From a checkpoint of a small transformer trained on Wikipedia.
Training: a variant of SOAP for these matrices, 6128 steps.
Each number is 50 + 15 x the weight over the matrix's rms, rounded and kept within 0 to 99. Layers, rows and columns count from 0.

# q: layer 12 attention query, 128x128, rms 0.232, rows 0-63, columns 96-127
# k: layer 12 attention key, 128x128, rms 0.247, rows 0-63, columns 96-127
# v: layer 12 attention value, 128x128, rms 0.477, rows 0-35, columns 96-127
# o: layer 12 attention output (transposed), 128x128, rms 0.477, rows 0-35, columns 96-127
q0:49 50 49 51 50 50 50 51 50 51 51 50 49 50 50 50 50 50 50 50 50 50 50 49 50 50 50 50 50 51 49 50
k0:51 51 50 50 50 50 50 50 49 50 50 50 50 50 49 49 50 50 50 49 49 50 50 50 51 50 50 50 50 50 50 50
q1:51 50 51 51 50 50 50 48 50 50 49 51 51 49 50 49 50 49 49 50 50 50 50 51 51 50 50 49 51 50 50 49
k1:49 49 50 50 51 50 50 52 51 49 49 50 50 51 50 51 51 49 51 49 50 50 50 50 50 51 51 50 49 51 49 49
q2:49 50 50 51 49 52 50 50 50 51 50 49 49 50 51 50 50 48 50 49 51 51 50 50 49 49 50 50 50 49 50 51
k2:49 50 51 51 52 50 50 51 50 50 49 50 51 50 49 50 49 50 50 49 50 49 50 50 51 50 49 50 50 51 49 49
q3:50 49 48 48 52 50 50 53 50 50 52 50 50 50 49 51 50 53 53 52 49 47 49 50 49 51 52 51 49 54 49 50
k3:52 52 48 47 50 49 49 48 50 51 49 50 51 50 54 50 47 51 49 53 53 50 49 51 49 48 48 51 49 47 48 51
q4:54 51 60 54 48 42 47 42 49 46 46 54 54 45 52 48 45 48 44 50 52 48 49 56 55 48 48 46 56 52 52 47
k4:50 50 49 48 46 53 51 56 50 52 51 50 49 52 53 50 52 48 52 49 50 51 49 51 48 50 50 49 48 46 51 51
q5:55 51 59 54 51 45 50 43 50 46 47 52 57 46 52 46 49 48 44 51 54 49 51 56 56 47 49 46 54 51 53 47
k5:53 51 46 47 49 50 49 51 51 52 51 49 49 49 52 49 49 49 51 50 51 54 49 49 48 47 48 49 52 47 48 48
q6:44 46 38 43 49 58 52 62 52 56 54 46 42 56 47 55 56 53 57 46 45 51 52 38 41 53 51 57 44 51 45 54
k6:44 51 54 54 52 51 50 46 47 45 51 51 51 50 49 55 52 49 48 48 50 45 52 49 51 53 53 51 51 55 52 49
q7:48 50 46 47 49 56 53 58 51 54 51 47 42 56 47 58 54 49 56 48 45 55 51 41 44 51 51 55 46 47 49 55
k7:47 51 54 52 47 51 53 48 52 49 54 48 52 51 50 49 54 50 48 44 46 50 55 52 47 52 52 51 50 55 54 47
q8:45 48 46 47 54 48 46 48 48 50 54 51 55 47 49 46 49 54 51 50 50 41 49 53 49 51 51 52 50 54 49 47
k8:52 51 50 50 56 48 45 43 49 44 47 49 50 50 46 56 44 53 48 47 53 48 49 45 52 53 51 51 46 49 49 54
q9:48 43 50 45 51 45 49 46 50 47 50 51 55 47 50 51 49 56 46 51 53 39 53 54 53 51 52 51 54 55 51 51
k9:48 50 49 49 58 46 45 49 47 44 46 51 51 49 42 55 45 51 48 43 53 45 46 45 51 53 50 51 46 50 49 55
q10:48 43 53 50 46 42 49 40 57 45 46 51 54 45 49 53 49 53 46 48 54 41 52 55 54 51 49 48 55 53 53 51
k10:50 48 49 45 60 42 42 53 43 43 45 53 50 48 44 54 43 52 45 42 54 46 42 45 50 50 48 48 48 47 47 52
q11:58 60 63 62 46 53 50 46 49 48 45 55 51 50 54 43 49 41 47 53 51 61 47 55 51 45 47 40 54 43 57 44
k11:56 47 40 43 44 51 53 54 52 46 50 48 48 47 58 45 51 48 53 63 53 59 49 57 50 44 51 51 60 49 45 49
q12:41 44 42 41 52 50 50 55 53 52 53 48 48 50 49 51 55 56 49 50 46 45 54 48 47 55 56 58 49 51 46 53
k12:42 52 61 57 57 42 49 50 46 53 50 53 52 52 45 50 51 49 48 37 46 50 48 47 50 50 48 44 46 52 59 47
q13:46 60 48 51 50 60 51 57 50 57 50 53 53 46 58 42 58 42 49 59 45 58 51 50 42 49 51 54 54 45 48 49
k13:48 49 56 48 51 47 55 58 50 58 47 50 53 49 57 48 57 46 54 45 46 58 47 51 49 43 49 44 52 56 52 46
q14:55 46 55 51 53 42 50 40 50 48 46 53 59 40 51 49 41 47 44 49 56 48 50 48 51 50 50 44 53 55 50 51
k14:52 47 47 45 43 55 47 52 54 52 50 46 50 48 52 52 45 51 47 56 53 46 52 44 48 58 54 57 47 46 41 50
q15:50 46 52 43 53 45 59 50 55 39 51 58 60 39 47 47 54 48 45 46 50 45 57 54 47 50 55 46 55 50 55 55
k15:51 48 51 69 50 53 52 45 53 47 57 49 54 48 42 58 48 50 50 59 36 42 59 53 50 66 68 56 52 49 60 46
q16:58 55 73 52 49 46 48 45 49 43 49 56 56 35 58 37 45 32 39 56 52 50 50 58 52 53 53 45 58 55 62 52
k16:54 57 56 60 38 58 44 47 54 48 54 49 56 54 59 55 49 41 50 68 46 41 60 59 49 54 58 49 47 59 43 42
q17:49 32 40 50 54 50 47 47 55 48 52 36 49 55 30 62 43 68 54 33 50 41 52 41 50 61 53 49 46 54 46 52
k17:46 45 51 48 59 48 37 46 37 44 45 46 49 59 43 66 40 62 38 28 73 42 47 38 42 58 54 43 39 54 48 51
q18:43 47 58 55 45 47 48 41 42 47 45 55 52 34 67 39 42 42 39 55 49 44 56 61 46 50 51 43 55 44 50 50
k18:62 49 46 53 32 45 47 36 47 41 46 63 51 45 51 41 59 34 51 64 53 56 48 50 47 44 50 42 57 42 52 42
q19:68 65 32 30 60 82 58 68 57 41 81 26 55 49 30 72 72 59 75 46 40 34 58 47 49 34 65 89 46 41 54 72
k19:40 55 46 68 57 39 53 55 40 62 57 53 54 47 45 68 40 49 65 45 27 42 49 54 59 53 60 44 59 52 56 42
q20:41 65 70 50 68 67 58 63 57 43 74 62 58 62 70 16 63 44 23 39 48 64 70 21 46 39 51 59 68 46 50 55
k20:59 42 39 19 39 66 53 47 60 41 50 43 48 55 67 31 58 50 49 44 91 51 52 20 41 42 36 53 26 40 52 57
q21:38 37 61 74 67 31 70 61 34 49 43 46 43 72 45 53 20 45 33 65 74 75 33 56 46 51 60 45 72 78 32 54
k21:48 58 99 27 38 44 57 29 61 51 20 61 36 71 46 24 51 68 21 54 64 93 12 71 60 73 61 74 81 79 15 80
q22:99 84 38 52 30 88 55 79 40 27 77 07 73 36 46 70 18 34 48 28 74 71 51 93 65 59 27 64 81 87 56 28
k22:61 49 19 49 08 35 27 25 89 49 65 46 56 25 64 99 47 49 45 71 91 42 43 54 39 48 36 36 07 83 26 12
q23:72 75 75 68 33 39 32 79 88 66 38 33 45 75 24 70 48 43 28 33 01 48 37 34 11 03 15 71 38 36 38 87
k23:77 04 25 35 62 75 10 80 54 47 53 79 32 58 34 48 29 61 36 44 14 64 44 33 49 25 39 26 42 79 33 71
q24:56 59 62 93 41 44 64 45 46 25 37 61 24 39 37 56 33 50 72 17 32 75 22 29 50 22 53 51 19 64 44 25
k24:61 12 51 69 33 36 32 54 69 55 43 72 55 21 61 55 41 22 34 00 25 54 59 28 57 56 46 75 19 04 87 06
q25:33 68 69 21 88 74 61 29 66 42 49 50 59 23 56 64 43 85 75 38 66 58 17 50 74 81 77 78 32 39 34 38
k25:57 55 61 49 31 56 21 28 67 59 31 46 51 80 43 44 47 76 67 57 50 55 24 63 63 70 41 83 83 58 54 50
q26:56 07 71 99 46 51 11 91 58 36 52 78 47 42 52 61 73 85 56 59 71 71 58 20 41 70 78 49 34 29 64 20
k26:28 55 58 88 40 58 00 59 51 43 38 13 39 66 80 54 89 76 73 42 65 99 72 32 56 52 43 99 40 74 75 28
q27:46 75 66 22 96 51 93 32 51 54 62 77 50 58 85 47 32 40 44 05 65 25 51 65 60 39 61 81 42 67 66 24
k27:71 67 42 37 94 39 34 00 75 23 80 69 74 73 40 73 43 33 22 09 44 18 15 11 00 93 99 68 58 74 38 27
q28:41 29 52 26 70 48 27 97 69 67 14 57 99 99 75 38 65 47 69 35 34 60 54 24 85 57 49 58 64 40 25 68
k28:37 42 13 21 25 70 54 71 68 75 46 25 99 99 67 59 26 47 20 06 40 51 62 71 31 70 51 47 99 64 68 53
q29:85 60 89 66 64 58 42 36 71 89 56 45 35 52 85 43 88 65 00 44 43 52 11 87 84 30 76 66 93 41 82 30
k29:25 31 74 75 45 71 67 25 41 38 65 54 54 39 46 44 53 45 18 00 05 36 77 49 24 47 71 46 75 16 61 87
q30:45 41 58 45 65 82 48 29 69 48 13 35 40 99 84 51 41 31 48 67 27 53 62 68 39 13 21 32 46 29 42 42
k30:65 47 29 61 19 57 76 37 30 47 26 38 96 63 48 29 52 24 31 58 67 60 43 45 56 00 52 31 70 46 67 12
q31:38 21 21 77 21 21 56 67 33 47 98 20 62 39 43 49 90 52 67 72 60 71 57 57 72 36 44 43 50 49 52 81
k31:68 60 44 99 37 00 64 36 08 99 32 24 55 43 84 57 77 70 31 63 99 56 52 50 30 56 55 69 71 38 81 99
q32:49 50 49 50 50 50 49 51 50 49 50 49 50 51 50 50 50 51 51 50 50 50 50 50 50 51 50 50 49 50 50 50
k32:51 51 50 50 50 50 50 49 51 51 50 50 50 50 50 50 49 50 50 51 51 51 50 49 50 49 49 51 52 50 50 50
q33:50 49 50 50 51 50 50 50 50 50 50 50 50 50 50 49 50 50 51 50 50 50 50 50 50 51 50 49 50 49 50 50
k33:51 51 50 50 49 50 50 50 50 50 50 50 50 50 50 50 50 50 49 50 50 49 50 50 50 50 50 50 51 50 50 50
q34:51 50 51 51 50 49 49 48 50 49 49 50 51 50 51 49 49 49 50 50 51 50 50 51 52 50 50 50 50 51 50 50
k34:50 50 50 51 49 50 51 50 52 51 51 50 49 50 50 50 51 49 50 50 49 51 52 49 50 49 50 49 50 50 51 49
q35:46 49 45 48 49 53 50 56 51 51 53 47 45 53 49 54 52 50 53 49 50 51 51 45 45 50 51 52 47 48 48 51
k35:52 50 49 51 53 47 49 47 48 50 49 50 51 49 47 48 48 54 47 50 52 51 49 49 53 50 49 49 51 50 49 50
q36:50 50 48 49 53 49 50 50 49 51 51 51 52 48 49 46 48 54 51 51 48 46 50 50 51 51 51 52 51 54 48 50
k36:54 52 47 48 51 47 48 48 51 52 50 51 52 47 49 48 47 52 49 52 54 52 49 51 48 48 47 52 54 44 47 50
q37:48 46 43 46 54 49 49 52 49 53 51 51 49 50 48 52 52 56 52 49 46 46 51 47 48 52 51 53 48 55 47 50
k37:51 51 50 48 52 49 50 46 47 49 48 52 52 49 48 50 47 51 49 54 53 49 49 50 52 50 50 51 52 47 46 51
q38:50 50 55 53 46 49 52 48 50 51 48 49 47 52 51 53 50 45 49 51 52 52 50 49 53 48 48 47 51 46 52 52
k38:47 49 50 49 46 51 51 56 50 53 53 49 51 51 52 47 53 48 51 48 47 52 49 52 47 50 49 47 50 52 52 47
q39:55 54 63 56 44 47 50 42 53 46 44 53 54 51 53 47 45 45 45 52 53 48 52 56 56 47 48 44 55 47 56 49
k39:53 50 48 48 48 50 51 57 51 52 51 49 48 49 53 46 50 47 52 53 50 56 49 53 48 47 46 49 51 47 47 50
q40:45 50 36 45 54 60 51 61 49 56 56 47 43 53 46 53 55 51 56 49 47 56 51 41 41 53 52 54 44 51 44 50
k40:46 50 53 55 50 50 53 47 50 48 52 50 53 51 49 53 57 50 47 44 46 49 57 49 48 51 56 50 47 57 54 50
q41:45 50 39 43 58 58 51 59 47 57 59 47 50 50 50 46 56 53 54 52 46 54 49 43 42 55 51 56 45 52 44 49
k41:46 50 54 54 51 51 51 44 54 51 55 51 51 52 47 56 54 49 48 45 48 45 58 47 48 53 54 51 46 56 55 51
q42:46 47 42 42 55 49 49 53 49 51 55 47 51 47 49 50 52 58 51 49 52 47 50 46 47 56 55 57 50 54 47 53
k42:44 51 59 55 56 49 50 49 48 54 50 51 53 51 44 54 51 49 47 40 47 40 53 46 48 52 51 50 42 52 56 50
q43:50 44 53 49 49 45 48 46 56 49 48 49 48 52 46 55 48 54 48 47 52 40 52 53 56 48 49 50 49 51 52 49
k43:49 49 48 49 57 40 45 49 47 45 44 55 52 46 42 50 44 52 46 46 58 50 43 47 54 50 46 51 50 43 52 50
q44:49 54 47 51 52 59 50 55 50 56 54 49 48 51 53 47 53 46 53 53 48 58 50 45 43 55 52 53 48 47 48 49
k44:49 53 53 54 44 55 58 50 53 54 53 48 48 50 55 44 56 48 56 55 46 51 54 56 50 49 51 55 50 55 50 50
q45:57 63 64 60 45 58 51 43 54 55 46 56 48 53 52 43 51 43 45 57 52 61 45 50 50 52 49 39 51 44 56 47
k45:53 51 49 47 43 52 54 52 54 51 50 50 47 48 55 37 50 50 52 62 49 52 50 59 53 44 44 56 56 49 44 49
q46:62 56 75 66 46 38 54 35 43 43 34 65 64 39 57 33 46 35 44 53 53 56 47 68 55 42 42 31 66 45 61 46
k46:56 45 41 49 44 50 47 51 53 41 46 51 49 45 56 44 49 48 48 61 52 56 51 58 49 41 49 47 60 47 48 45
q47:49 54 69 56 47 49 55 50 43 56 40 55 46 49 63 39 53 34 53 60 44 56 51 62 47 43 46 53 54 44 60 45
k47:50 55 54 50 44 51 56 51 60 53 52 54 51 60 57 41 60 44 62 58 44 58 54 60 48 40 51 46 55 63 52 51
q48:51 58 17 43 49 59 52 59 40 53 68 44 45 45 51 57 44 57 58 50 46 60 45 45 46 45 44 65 44 48 44 53
k48:54 53 49 56 53 48 53 40 54 55 56 49 43 38 43 54 48 52 53 41 49 58 46 48 60 39 59 40 51 58 54 52
q49:53 50 67 54 46 36 57 46 48 37 37 67 67 35 66 33 46 29 33 59 42 51 54 72 53 45 45 39 60 46 55 44
k49:46 42 39 50 43 51 47 50 48 56 46 56 60 51 53 52 56 47 51 66 39 52 53 59 43 45 53 50 70 50 52 39
q50:35 57 13 30 39 71 49 70 41 86 69 33 32 75 37 71 61 65 66 59 37 63 46 15 42 54 59 94 21 41 23 55
k50:37 53 55 38 39 46 60 50 51 54 54 49 44 63 67 37 57 44 56 58 51 61 55 57 45 44 40 60 56 56 46 45
q51:48 56 50 32 59 66 64 56 70 48 64 36 30 55 46 53 58 51 51 46 59 50 56 31 49 42 49 74 50 57 59 64
k51:61 63 64 79 46 48 62 35 81 39 74 45 48 51 45 83 40 40 72 50 53 24 70 44 67 77 88 51 38 78 70 41
q52:49 83 48 45 76 50 53 95 63 32 65 64 82 53 41 39 66 57 10 63 24 55 53 44 38 53 71 54 59 36 42 74
k52:74 52 99 57 67 60 40 60 55 30 66 43 86 47 44 61 41 54 13 61 34 25 77 06 60 94 73 62 57 22 43 39
q53:52 68 55 55 52 51 56 60 26 28 62 45 78 44 47 43 64 13 59 48 72 37 82 56 43 22 40 26 48 43 85 57
k53:20 46 66 38 47 27 47 57 51 34 58 35 56 66 67 17 46 18 34 54 99 55 35 19 38 45 80 38 64 84 66 23
q54:73 50 16 60 54 14 53 73 03 26 67 70 71 39 55 55 19 19 56 87 35 58 55 83 34 34 59 33 27 56 57 74
k54:34 58 48 75 84 39 58 54 24 52 85 35 40 18 84 66 20 35 53 58 08 72 18 72 71 06 91 07 55 88 48 27
q55:21 24 59 99 68 27 43 54 56 58 46 46 18 29 87 37 11 58 66 56 38 54 70 47 76 19 93 59 44 47 52 71
k55:93 54 40 64 36 51 64 17 68 32 13 50 55 65 97 80 47 54 45 47 19 46 99 05 72 38 29 17 49 32 37 45
q56:70 24 66 80 79 65 75 28 87 71 65 38 40 58 38 51 56 21 99 50 39 36 46 67 24 43 60 36 61 52 02 39
k56:28 40 67 64 60 70 49 67 88 78 16 57 52 62 20 16 42 39 99 93 45 73 35 21 31 48 53 19 58 79 46 21
q57:74 10 73 37 76 63 17 99 34 45 14 19 55 36 51 35 37 38 44 48 75 50 31 38 34 42 82 45 62 25 26 56
k57:99 11 56 59 38 34 57 83 55 43 35 85 27 24 53 28 71 35 56 41 81 84 32 16 52 70 54 26 63 40 00 99
q58:44 51 24 33 14 87 60 52 41 51 66 23 38 38 80 62 89 43 51 72 36 45 35 42 58 96 52 24 61 43 55 66
k58:44 46 67 45 91 62 54 29 34 48 96 47 00 34 72 69 73 55 78 41 49 45 46 53 84 73 00 77 99 43 19 42
q59:65 17 57 61 19 77 96 76 55 26 52 94 52 41 73 32 43 40 56 42 65 26 00 39 17 50 34 36 42 99 56 13
k59:78 13 69 67 36 70 57 50 84 67 28 32 41 41 99 30 16 38 52 28 49 41 15 58 11 50 63 42 31 29 30 43
q60:77 46 25 19 78 63 50 45 10 76 03 57 50 63 32 16 32 29 96 19 53 41 56 46 73 58 53 34 54 68 42 23
k60:69 69 52 53 68 71 54 79 45 66 56 51 69 63 48 11 38 58 71 37 14 23 49 50 73 39 79 34 09 05 39 13
q61:45 00 57 57 59 47 75 65 35 64 30 42 66 24 59 43 82 75 43 39 52 64 38 35 52 87 33 60 36 56 53 22
k61:29 46 42 27 26 53 35 51 73 44 06 79 76 00 56 62 67 95 44 07 81 58 32 61 29 64 41 22 27 23 67 72
q62:21 45 30 72 49 28 93 57 26 33 37 69 81 96 61 38 51 42 26 59 39 21 09 00 52 39 62 27 54 37 33 44
k62:07 65 92 69 78 50 69 42 42 21 56 43 67 39 54 78 70 65 18 45 14 59 43 39 69 00 72 04 45 63 35 22
q63:20 57 41 74 39 55 09 42 47 66 09 79 35 56 32 30 55 21 62 44 24 91 43 54 37 38 20 57 81 48 42 62
k63:32 78 30 49 33 64 33 38 56 52 49 99 60 57 33 45 72 58 42 11 38 82 98 48 21 33 43 68 47 44 47 47
v0:54 57 79 90 49 50 37 52 36 28 64 67 51 42 40 25 71 66 59 56 67 22 29 57 40 37 71 58 54 51 51 55
o0:68 39 50 71 62 56 38 61 35 44 27 34 74 74 63 60 77 62 62 40 46 51 24 46 44 40 32 59 34 66 63 54
v1:03 67 78 53 14 31 58 86 37 47 30 51 67 30 48 35 31 44 62 21 49 56 61 49 67 16 56 73 49 63 47 40
o1:49 46 54 36 67 32 37 56 38 73 56 13 24 45 60 23 41 50 56 35 58 35 28 29 48 71 00 42 29 13 46 44
v2:67 47 21 78 41 62 60 38 38 19 43 54 29 69 38 81 67 34 60 61 58 55 63 27 13 39 68 43 47 70 51 58
o2:10 65 66 60 72 72 69 44 57 54 60 32 77 29 65 57 21 41 34 53 61 68 75 99 55 49 35 70 48 59 51 28
v3:55 63 32 48 48 49 21 62 69 44 76 83 52 68 67 45 47 75 26 58 46 89 50 45 58 43 27 65 41 54 56 55
o3:34 66 50 72 61 66 60 31 58 12 51 53 50 12 55 67 43 13 57 25 47 19 48 45 48 53 71 70 50 12 61 36
v4:53 34 31 19 38 23 65 34 36 06 39 52 61 53 29 41 45 31 50 40 81 44 72 55 50 62 36 52 38 63 46 54
o4:65 43 79 52 54 65 53 55 44 35 67 29 30 27 54 89 29 68 65 55 60 91 04 34 59 25 60 28 43 47 57 42
v5:67 46 45 52 52 18 69 42 47 49 19 43 00 51 34 29 62 43 15 44 48 32 98 38 47 52 70 71 25 72 35 39
o5:58 37 64 72 32 61 38 39 41 34 44 46 42 66 84 48 58 40 46 81 33 37 73 34 39 38 65 35 61 48 22 35
v6:51 71 55 49 69 40 10 22 54 65 35 21 73 35 61 35 46 68 61 40 50 30 51 70 54 28 71 71 54 47 34 63
o6:54 29 44 35 48 46 62 57 41 24 43 59 32 43 32 51 73 75 25 68 80 47 46 55 51 73 68 45 31 93 55 60
v7:00 44 75 47 52 65 36 44 38 41 59 59 54 27 66 47 62 35 65 56 37 73 41 43 03 61 27 62 45 47 69 43
o7:87 46 71 54 61 29 56 30 53 30 40 55 65 69 54 62 56 36 60 17 98 27 54 30 68 53 57 67 55 49 42 36
v8:43 77 26 60 26 55 45 56 38 82 35 50 62 82 07 66 68 27 77 46 41 57 17 38 41 52 22 51 16 45 37 60
o8:71 41 54 41 45 47 57 78 47 66 31 28 65 56 51 54 20 30 62 41 36 15 57 79 98 66 71 38 48 71 32 66
v9:46 51 44 47 32 54 53 09 47 85 51 81 53 57 46 48 26 45 42 62 65 35 53 34 58 56 82 23 41 63 52 66
o9:29 61 77 38 43 25 33 78 00 30 25 38 36 71 57 35 86 44 84 54 69 48 45 85 26 67 91 65 52 52 49 45
v10:67 43 66 63 60 54 86 23 07 70 49 42 83 92 35 75 43 44 60 45 57 58 47 50 41 51 49 49 41 28 51 57
o10:57 95 50 46 91 58 64 58 56 48 38 68 61 39 44 22 70 38 20 99 46 41 69 58 47 52 78 43 19 41 48 53
v11:79 78 85 30 03 42 23 33 41 12 66 64 42 48 32 53 47 43 61 47 43 35 66 30 44 46 39 58 78 45 38 56
o11:28 65 69 55 89 39 43 68 82 52 39 77 46 64 66 95 75 60 57 68 47 45 65 78 69 59 56 38 24 67 21 64
v12:60 44 46 43 35 20 67 58 46 19 68 77 55 23 75 59 43 69 71 30 72 24 77 56 40 59 64 44 49 42 66 45
o12:79 54 61 57 44 68 54 00 54 49 56 29 46 64 43 56 77 40 51 68 51 56 09 52 34 52 61 49 82 36 50 22
v13:35 68 41 20 66 86 53 23 48 52 52 41 62 49 64 55 37 74 13 49 16 87 28 60 50 52 35 41 88 37 68 35
o13:72 27 46 55 53 46 54 42 82 48 35 65 50 47 44 44 58 61 48 65 75 81 81 62 39 58 64 60 14 90 33 86
v14:62 47 63 83 81 28 59 75 61 59 34 77 38 63 62 75 58 58 25 71 58 53 40 51 37 72 51 17 71 43 80 32
o14:61 57 71 46 21 55 45 68 23 40 41 23 67 29 33 50 44 60 41 48 43 51 39 77 41 56 44 68 77 39 50 85
v15:22 48 44 57 70 41 46 48 64 35 44 62 26 58 95 54 65 78 51 26 42 28 05 36 78 28 57 69 59 53 46 54
o15:83 53 39 61 49 17 37 40 61 34 27 31 74 45 22 53 83 59 30 99 52 75 63 41 79 26 45 13 32 56 40 34
v16:66 32 43 45 31 48 64 50 67 63 51 00 53 28 54 82 28 78 23 56 48 44 53 61 53 66 50 39 46 71 46 25
o16:36 40 36 33 22 51 59 37 29 49 63 65 34 49 60 32 26 31 69 49 73 55 45 67 48 21 29 36 34 80 03 65
v17:42 63 59 55 57 60 54 75 48 61 29 41 40 53 47 52 26 75 53 36 37 32 76 35 57 36 51 76 43 59 67 68
o17:54 48 38 51 45 23 46 47 76 36 72 80 86 62 75 68 43 41 26 18 54 73 49 52 36 86 47 07 55 49 59 30
v18:52 53 15 39 28 41 30 29 59 57 78 64 62 74 65 41 36 37 57 55 55 49 68 67 68 75 62 59 36 44 41 35
o18:51 54 52 37 60 50 62 35 25 62 72 68 30 39 39 43 79 43 38 37 82 11 46 56 19 37 51 63 28 96 38 36
v19:50 44 45 23 43 49 81 72 67 31 51 52 59 58 54 30 85 58 34 52 26 22 84 86 75 53 71 29 68 77 21 35
o19:49 44 37 45 29 27 40 54 40 36 51 25 78 52 77 18 59 64 16 44 35 58 39 34 67 58 55 09 69 41 77 49
v20:62 59 73 79 77 66 47 38 38 49 48 55 41 51 45 62 72 26 30 67 45 45 56 49 77 55 26 50 64 78 69 61
o20:46 65 43 19 36 37 56 25 58 67 29 83 19 40 42 53 61 72 29 34 49 76 85 60 49 59 74 36 59 34 78 78
v21:50 61 46 39 75 50 51 42 71 56 32 55 69 46 76 19 34 84 67 22 40 49 56 41 51 65 52 26 63 67 74 46
o21:54 51 72 54 00 68 83 23 49 55 42 66 44 71 58 66 50 43 50 86 67 60 68 41 43 44 54 67 23 45 45 54
v22:44 50 35 24 73 42 67 53 47 47 57 35 34 51 36 65 90 46 48 50 27 27 67 66 24 53 49 38 64 48 30 28
o22:69 34 76 58 27 53 45 49 56 45 40 84 63 37 47 24 41 98 31 68 39 66 60 51 61 56 49 61 44 41 75 48
v23:75 17 11 56 53 64 83 36 75 25 48 54 68 30 51 36 80 48 72 64 76 21 22 81 52 78 67 79 40 33 41 09
o23:55 71 83 05 36 17 36 11 57 62 35 68 24 61 49 28 87 27 19 58 24 58 25 60 53 05 69 39 59 43 28 47
v24:32 43 43 40 74 61 55 29 47 55 61 62 56 48 15 57 43 57 46 57 71 68 36 53 51 29 46 46 38 47 03 63
o24:23 39 27 48 47 40 21 48 40 56 70 64 45 39 64 08 61 14 42 54 17 53 23 71 58 53 43 32 49 28 53 69
v25:86 49 47 65 50 17 20 37 61 53 74 41 43 51 52 26 32 79 41 45 42 02 15 52 37 23 38 21 32 67 31 47
o25:48 09 56 24 17 77 47 83 51 36 19 02 52 46 58 69 61 98 69 52 36 80 38 45 64 56 90 51 62 57 38 60
v26:63 12 57 70 64 69 56 38 46 43 35 71 82 60 37 54 22 62 76 52 55 47 65 46 47 57 00 48 48 45 50 34
o26:43 30 26 43 34 63 70 52 21 84 89 74 53 65 55 52 65 29 62 66 50 43 78 46 15 41 56 53 41 80 83 58
v27:32 44 39 67 44 67 10 22 49 77 56 55 52 66 74 66 67 57 49 79 37 79 56 67 53 16 69 28 56 28 69 33
o27:31 56 41 50 38 37 58 32 44 70 43 43 27 55 38 31 66 42 42 28 58 46 45 72 68 49 69 51 86 62 63 70
v28:56 40 53 31 47 42 62 99 24 68 49 64 98 42 47 61 19 83 81 37 59 50 74 65 42 50 60 81 63 50 43 25
o28:55 46 81 95 82 36 41 30 49 43 51 35 64 36 59 40 60 22 31 54 75 72 44 08 51 74 33 19 80 51 36 41
v29:46 65 49 78 85 49 39 68 52 65 26 45 28 00 43 52 54 29 79 59 34 28 48 73 38 49 35 27 42 25 33 67
o29:40 14 57 50 31 38 62 39 24 63 13 83 58 34 33 31 43 61 54 49 55 64 48 53 39 34 42 68 69 69 66 23
v30:56 89 52 55 89 46 47 23 64 24 41 36 17 67 53 53 31 63 52 32 74 73 58 31 43 69 69 38 42 42 60 71
o30:39 71 05 59 36 58 55 75 51 59 51 66 59 37 67 77 17 55 27 35 38 74 24 31 64 64 60 52 56 49 21 35
v31:35 53 41 51 55 59 23 41 35 39 74 79 56 53 46 44 39 38 55 36 56 55 57 84 66 43 56 55 81 25 28 63
o31:44 50 69 76 57 75 59 32 48 54 41 55 54 98 28 40 55 71 14 68 19 62 46 39 40 45 46 75 28 56 44 60
v32:15 61 72 47 42 15 48 48 51 88 40 54 41 22 72 61 69 79 33 22 77 32 68 47 25 51 63 26 77 83 45 59
o32:19 46 74 94 50 46 32 60 75 35 23 71 30 54 47 51 52 61 75 44 52 63 30 38 49 70 33 61 22 23 63 54
v33:42 46 52 14 40 33 70 62 80 50 50 52 39 59 55 42 87 90 39 61 51 50 50 63 55 52 30 53 54 56 21 43
o33:41 53 42 64 36 65 73 48 27 73 00 67 69 63 41 45 03 72 81 50 53 22 82 29 38 06 71 34 64 44 29 43
v34:21 32 78 57 41 47 06 35 68 24 55 51 57 40 36 65 44 39 50 69 62 74 43 21 34 31 47 83 55 37 17 39
o34:45 68 48 76 55 57 25 29 39 04 27 40 40 70 09 44 24 23 26 39 62 17 45 61 85 26 15 37 56 81 54 38
v35:49 62 40 45 54 64 89 54 32 56 75 66 51 72 78 99 54 41 54 18 63 34 88 56 42 22 31 20 47 46 44 68
o35:51 63 58 69 81 73 57 99 36 69 54 74 72 78 24 21 38 70 79 57 67 56 14 22 37 58 49 43 91 51 55 72